From a checkpoint of a small transformer trained on Wikipedia: 5814 steps.
Each number is 200 + 20 x the weight over its row's rms, rounded and kept within 0 to 999. Layers, rows and columns count from 0. The size before them is the row's rms in percent of the matrix's.

# down: layer 2 MLP down (transposed), 768x192, rms 0.0676, rows 279-295, columns 96-191
# up: layer 2 MLP up, 768x192, rms 0.0881, rows 280-295, columns 96-191
down279,083,176,215,183,202,171,178,204,192,167,173,198,224,187,212,212,228,219,183,181,228,172,237,208,210,250,206,199,189,191,198,194,200,216,170,196,211,227,234,216,196,244,196,188,183,194,182,247,204,185,218,177,195,217,201,203,158,204,241,183,201,196,183,193,164,216,213,203,218,204,206,201,205,214,208,140,187,218,194,194,181,224,222,227,188,240,201,191,198,195,201,204,203,180,227,192,178
up280,107,208,213,180,218,199,199,221,223,211,212,238,189,244,203,218,200,245,175,207,204,188,201,249,259,206,189,217,195,201,184,245,184,224,198,168,198,226,198,192,197,217,183,190,179,185,224,196,221,177,200,199,209,180,171,180,173,189,196,184,175,182,206,201,200,181,190,224,229,207,226,218,185,188,193,198,199,191,169,192,201,217,218,254,208,173,167,193,176,204,213,209,187,191,151,241,187
down280,111,215,205,218,184,176,194,206,204,244,223,228,184,215,184,141,240,231,204,182,194,172,173,183,200,190,180,207,193,191,194,227,177,222,218,240,158,195,203,199,197,209,168,222,200,193,220,186,222,175,215,165,248,216,223,186,222,179,229,187,202,178,205,219,195,262,208,211,216,213,203,201,211,183,179,203,216,160,220,220,183,241,187,188,188,189,203,178,187,212,205,158,155,190,173,201,193
up281,092,199,191,191,217,174,162,216,196,204,174,205,212,196,190,203,184,213,191,204,186,203,195,183,239,219,200,197,245,193,250,200,184,202,168,226,207,223,190,204,221,240,202,175,205,206,233,196,202,206,222,174,207,228,196,203,209,204,236,185,178,264,175,180,181,221,230,165,214,195,214,222,231,185,222,197,211,165,183,227,188,210,215,206,210,208,201,200,227,194,173,171,200,198,218,209,227
down281,095,201,178,216,220,255,189,200,206,218,204,181,188,205,210,185,217,205,183,127,173,181,196,223,182,212,190,212,213,177,198,209,203,184,202,192,187,190,204,207,190,217,216,224,216,184,188,228,203,201,189,202,177,206,208,204,233,190,198,170,232,182,207,197,233,195,204,215,216,181,152,200,200,193,217,158,211,218,205,172,209,219,205,169,232,196,171,203,149,189,223,220,235,212,190,222,170
up282,098,207,203,154,188,167,185,236,215,175,214,225,152,195,229,222,175,197,207,209,239,174,219,232,196,214,202,202,196,217,194,216,242,178,181,208,232,201,198,199,204,203,214,209,256,187,203,227,253,195,202,205,190,221,194,166,174,214,206,219,188,191,198,208,213,199,207,168,204,225,234,168,171,212,199,186,203,196,174,216,186,198,185,206,200,233,206,197,162,228,224,209,225,206,166,213,231
down282,104,193,165,181,180,247,189,189,166,193,245,161,225,235,225,210,189,185,186,223,215,166,216,189,203,208,218,223,214,224,209,215,212,180,209,172,221,230,188,239,196,180,193,211,164,174,195,191,185,167,218,202,223,201,195,190,198,210,182,183,194,190,191,197,212,213,188,198,171,196,189,164,221,195,191,148,208,199,196,212,163,208,193,176,217,194,224,178,211,204,204,192,204,214,222,208,160
up283,083,202,231,251,211,242,220,201,207,199,196,193,195,202,182,208,199,205,201,195,199,194,184,188,182,186,205,199,184,193,206,210,208,201,201,191,228,189,189,227,193,188,190,208,204,163,190,195,203,196,186,187,221,181,193,197,196,185,204,171,193,214,159,198,194,198,187,157,231,195,206,199,189,195,179,217,128,187,215,201,228,226,214,179,211,210,195,190,198,155,190,167,204,192,206,207,211
down283,087,214,168,133,179,146,182,197,185,206,216,202,219,216,230,192,209,188,214,213,191,203,212,225,196,207,202,194,213,211,189,179,181,208,207,231,190,199,189,167,203,206,209,187,201,232,210,188,191,195,230,180,185,221,237,215,192,211,208,222,191,175,232,217,201,199,189,228,175,199,199,221,203,219,223,207,240,224,186,205,158,172,179,228,187,200,228,223,210,241,187,235,204,220,197,192,186
up284,103,180,197,197,232,165,198,239,224,214,179,236,199,197,183,212,204,232,185,142,199,193,212,233,232,230,200,205,212,203,209,249,210,200,185,214,184,210,202,158,192,238,171,121,214,236,193,223,174,184,224,201,232,201,203,172,183,197,188,184,193,198,196,186,211,175,198,210,205,191,196,220,201,219,202,194,209,176,178,190,196,199,203,216,202,176,194,165,156,178,194,192,200,186,171,219,203
down284,108,208,245,199,181,185,217,221,191,221,193,204,203,172,220,184,180,238,196,221,207,205,214,214,216,207,227,209,178,186,219,230,197,214,202,216,205,192,204,180,160,199,229,228,205,223,217,212,185,216,178,198,246,225,191,168,182,205,159,163,177,183,203,173,205,220,161,193,223,218,209,179,216,189,212,169,215,169,189,218,200,204,207,195,195,176,190,225,187,185,175,204,211,180,216,190,168
up285,085,170,193,185,205,170,158,196,202,188,166,193,182,214,226,212,209,201,186,200,209,200,237,242,200,228,217,210,229,224,192,206,184,210,216,183,197,258,218,197,234,221,168,177,177,235,199,212,228,207,238,209,200,172,187,219,218,213,205,208,196,221,180,168,229,204,213,226,189,211,205,230,193,206,169,162,191,214,172,202,167,216,198,207,169,224,198,184,192,198,175,211,186,184,187,194,180
down285,094,214,183,212,196,191,164,202,177,185,204,191,193,197,212,199,210,195,185,220,178,168,253,222,182,194,199,211,253,204,181,218,203,200,188,224,206,218,213,199,206,198,168,172,230,189,211,185,196,189,239,201,186,212,231,234,199,232,225,218,238,230,225,196,202,188,191,197,190,211,193,209,188,219,193,146,241,195,168,178,147,238,181,215,191,216,200,186,224,220,199,166,192,201,193,189,212
up286,095,211,203,212,170,212,161,183,162,229,174,196,210,194,220,214,193,227,215,193,273,231,196,208,206,174,232,195,177,212,186,208,189,207,186,168,158,198,214,162,212,204,212,193,228,193,204,223,188,209,208,203,220,202,173,196,190,175,231,180,176,208,221,193,220,230,184,239,209,185,215,201,204,209,185,187,183,207,197,222,176,202,202,196,175,189,193,223,167,218,191,201,182,208,196,231,165
down286,094,203,212,207,221,201,226,207,207,194,206,201,148,202,211,221,188,192,189,218,209,220,169,209,201,181,172,224,195,181,177,195,200,181,220,199,243,177,191,204,181,196,182,205,219,203,215,192,182,182,190,232,190,241,172,208,205,227,177,193,209,192,215,213,198,165,189,216,172,186,132,182,226,223,185,184,161,209,229,202,245,224,192,223,205,224,176,209,193,173,214,187,215,183,237,203,203
up287,084,195,179,184,213,204,200,239,209,181,211,231,185,223,221,206,232,194,165,251,177,197,204,199,236,220,190,219,256,193,181,207,236,242,196,213,214,198,234,169,206,188,210,179,200,224,214,188,204,206,222,212,193,208,210,202,193,194,181,207,179,213,195,195,176,175,243,180,187,199,214,180,208,175,229,181,231,177,205,213,186,220,175,231,214,170,200,158,187,224,199,217,198,179,172,202,165
down287,066,197,168,170,192,167,189,204,176,179,232,195,178,209,214,195,202,196,209,232,193,226,228,226,197,187,196,214,182,203,197,189,192,185,236,206,151,171,192,187,189,229,220,223,191,170,177,197,231,214,213,197,194,222,200,208,182,239,193,201,231,196,216,199,196,153,240,198,214,208,175,197,195,202,218,112,204,199,198,187,199,187,214,206,195,204,232,182,187,194,201,209,213,185,239,199,201
up288,094,192,204,190,162,163,159,207,212,163,191,210,171,212,236,225,230,202,166,196,186,203,216,213,212,208,209,160,237,210,208,198,215,229,206,211,201,198,208,200,211,215,187,196,207,200,222,207,224,194,223,194,209,225,230,216,198,207,230,217,185,221,198,200,204,241,222,192,173,216,222,198,205,216,198,166,177,214,154,191,193,226,175,215,181,206,163,231,218,244,161,194,179,177,192,179,207
down288,101,216,178,191,207,204,208,192,195,185,205,199,214,203,220,181,199,197,172,235,209,189,232,192,206,180,235,193,187,210,209,218,190,198,197,251,198,187,229,188,180,212,166,188,215,192,219,204,190,200,201,171,205,223,220,212,199,193,210,198,157,206,238,196,184,160,189,235,188,193,244,211,195,208,229,136,215,199,173,196,170,250,191,234,176,222,189,204,206,223,213,199,188,217,203,196,215
up289,096,206,210,206,234,213,166,219,228,198,198,185,222,165,215,202,206,199,178,179,213,190,215,229,174,207,201,189,180,232,193,179,181,229,181,218,212,188,228,172,221,195,224,198,192,227,187,196,205,149,205,180,196,193,192,203,160,177,186,186,201,193,217,182,230,231,203,203,193,160,213,220,198,216,181,185,189,199,193,229,181,194,196,199,167,201,227,189,173,165,184,187,198,226,213,205,166
down289,082,205,192,201,247,207,180,203,168,201,199,218,181,186,188,202,176,192,236,164,200,243,179,218,188,209,204,195,195,215,213,217,169,176,183,197,228,221,179,231,176,232,207,220,204,203,211,189,194,227,172,182,202,223,227,175,201,203,192,201,242,227,218,195,212,219,179,209,197,181,222,230,217,219,196,137,215,175,168,181,219,231,185,197,186,181,209,171,187,202,229,182,197,200,175,222,209
up290,106,163,191,198,205,196,207,199,242,192,194,229,198,179,209,198,231,195,148,188,182,205,205,175,212,267,233,194,189,219,204,207,240,215,186,212,204,220,222,222,203,205,199,193,228,197,184,187,197,200,222,186,201,216,241,185,198,202,210,168,180,175,231,208,203,181,178,208,175,231,197,176,162,221,251,185,190,172,191,201,201,227,200,204,193,237,208,207,205,220,178,188,221,189,171,236,184
down290,107,185,220,215,172,216,167,207,176,159,199,169,208,217,199,211,273,194,196,197,177,205,173,183,216,183,192,181,214,200,160,182,229,223,197,208,196,242,224,211,243,162,184,194,159,217,210,215,202,215,184,220,210,216,181,204,187,187,174,208,224,207,180,207,191,210,193,220,187,189,145,243,230,220,221,182,191,197,170,196,222,187,230,215,224,182,184,191,177,215,197,208,207,185,216,208,201
up291,083,183,212,187,208,186,183,199,211,183,181,239,161,215,207,226,237,211,198,166,201,161,211,206,190,212,210,161,204,222,171,194,209,237,192,199,221,193,228,178,204,236,176,143,237,195,207,224,216,197,207,201,208,199,217,216,195,195,192,196,204,226,178,211,206,219,208,204,194,208,232,176,188,209,188,164,203,221,190,189,209,216,182,191,162,218,208,199,154,219,180,158,176,208,180,188,189
down291,090,169,182,202,224,194,177,198,217,156,203,214,168,183,233,190,220,192,177,202,191,202,248,202,196,172,235,177,217,221,171,178,207,230,191,239,211,205,198,167,187,203,199,195,236,183,193,220,201,212,219,188,211,200,227,195,192,221,221,209,189,192,201,199,241,197,201,202,173,181,242,220,176,242,206,153,186,193,158,195,200,197,207,212,178,194,181,162,209,181,178,177,180,203,179,189,208
up292,086,157,205,192,203,195,174,189,211,212,244,218,172,175,219,234,171,195,199,207,211,219,199,218,233,217,194,184,177,196,188,199,238,193,181,161,218,231,184,188,212,205,223,210,248,238,203,207,189,221,204,208,166,219,215,191,189,238,204,223,170,197,190,207,224,198,200,173,197,212,216,201,203,213,225,187,224,216,211,207,173,223,214,210,189,240,194,215,217,183,206,168,214,197,147,211,224
down292,093,190,175,193,176,178,204,190,228,246,201,202,242,222,184,198,212,216,210,188,150,195,171,171,211,179,247,221,206,202,233,237,181,208,173,209,167,210,184,236,178,192,194,181,173,178,185,183,203,216,154,215,230,167,180,177,205,188,199,182,213,179,213,204,205,177,176,193,214,192,199,209,226,163,197,221,182,211,233,227,228,206,220,227,170,233,187,190,198,176,220,207,179,191,179,200,207
up293,091,247,191,227,207,231,197,198,244,170,199,185,199,189,173,186,210,201,220,215,203,141,234,230,223,184,212,180,192,211,220,216,187,213,193,206,175,163,223,198,199,195,191,200,212,167,186,166,208,203,224,167,227,185,184,209,200,195,188,223,197,190,197,219,233,240,187,226,157,172,203,189,197,204,176,188,174,180,210,200,210,200,207,190,189,206,177,190,177,215,175,189,169,181,224,197,198
down293,088,204,177,211,151,200,194,226,167,164,206,213,173,227,192,171,215,212,162,193,203,232,199,187,130,197,190,179,192,234,218,219,204,169,191,216,216,178,182,192,158,213,194,182,183,212,194,216,198,222,191,198,189,201,223,194,210,206,180,201,216,202,219,201,215,156,207,204,217,206,178,205,164,180,210,148,194,188,217,218,193,206,197,167,182,201,222,184,213,246,196,214,217,245,206,219,198
up294,102,197,217,191,215,178,194,210,212,174,218,188,190,197,209,211,172,208,178,219,214,132,220,219,210,200,193,160,183,226,214,225,214,217,179,195,189,182,225,200,204,214,175,188,230,207,254,190,226,187,200,169,208,225,243,210,169,185,201,209,177,218,183,190,193,226,183,181,197,194,237,236,238,215,212,184,171,225,219,202,174,232,176,231,192,220,185,194,200,208,185,174,197,201,220,172,200
down294,103,180,214,206,168,226,208,200,182,178,189,170,175,203,172,226,206,208,187,209,213,190,190,186,180,189,190,199,162,158,200,195,183,166,195,189,209,201,243,208,189,182,190,214,197,177,226,244,203,194,202,192,192,177,168,213,182,188,212,190,166,237,186,233,187,190,191,197,199,211,191,183,214,224,173,240,212,207,188,212,231,230,241,189,239,217,198,205,191,188,208,194,192,185,229,192,210
up295,111,212,239,199,199,185,198,224,223,198,218,211,201,209,187,213,260,203,203,211,228,198,187,196,208,208,206,191,204,209,175,217,222,191,186,215,216,192,217,183,210,218,162,168,203,238,205,237,230,182,207,179,199,165,183,186,225,213,194,188,199,201,240,221,199,207,188,211,173,207,232,182,206,198,208,193,185,190,174,231,211,201,149,208,214,228,202,196,173,229,178,179,204,213,178,205,198
down295,117,228,189,208,202,192,192,216,231,199,165,231,178,223,213,171,204,200,216,219,205,215,178,201,204,200,204,198,216,203,202,204,185,188,200,206,211,194,172,213,199,200,236,214,195,240,209,222,200,232,218,215,171,149,182,227,204,190,149,178,197,204,194,221,184,190,169,226,151,193,197,212,214,199,227,191,204,208,225,240,182,186,180,210,169,181,211,219,242,176,188,185,227,206,245,186,200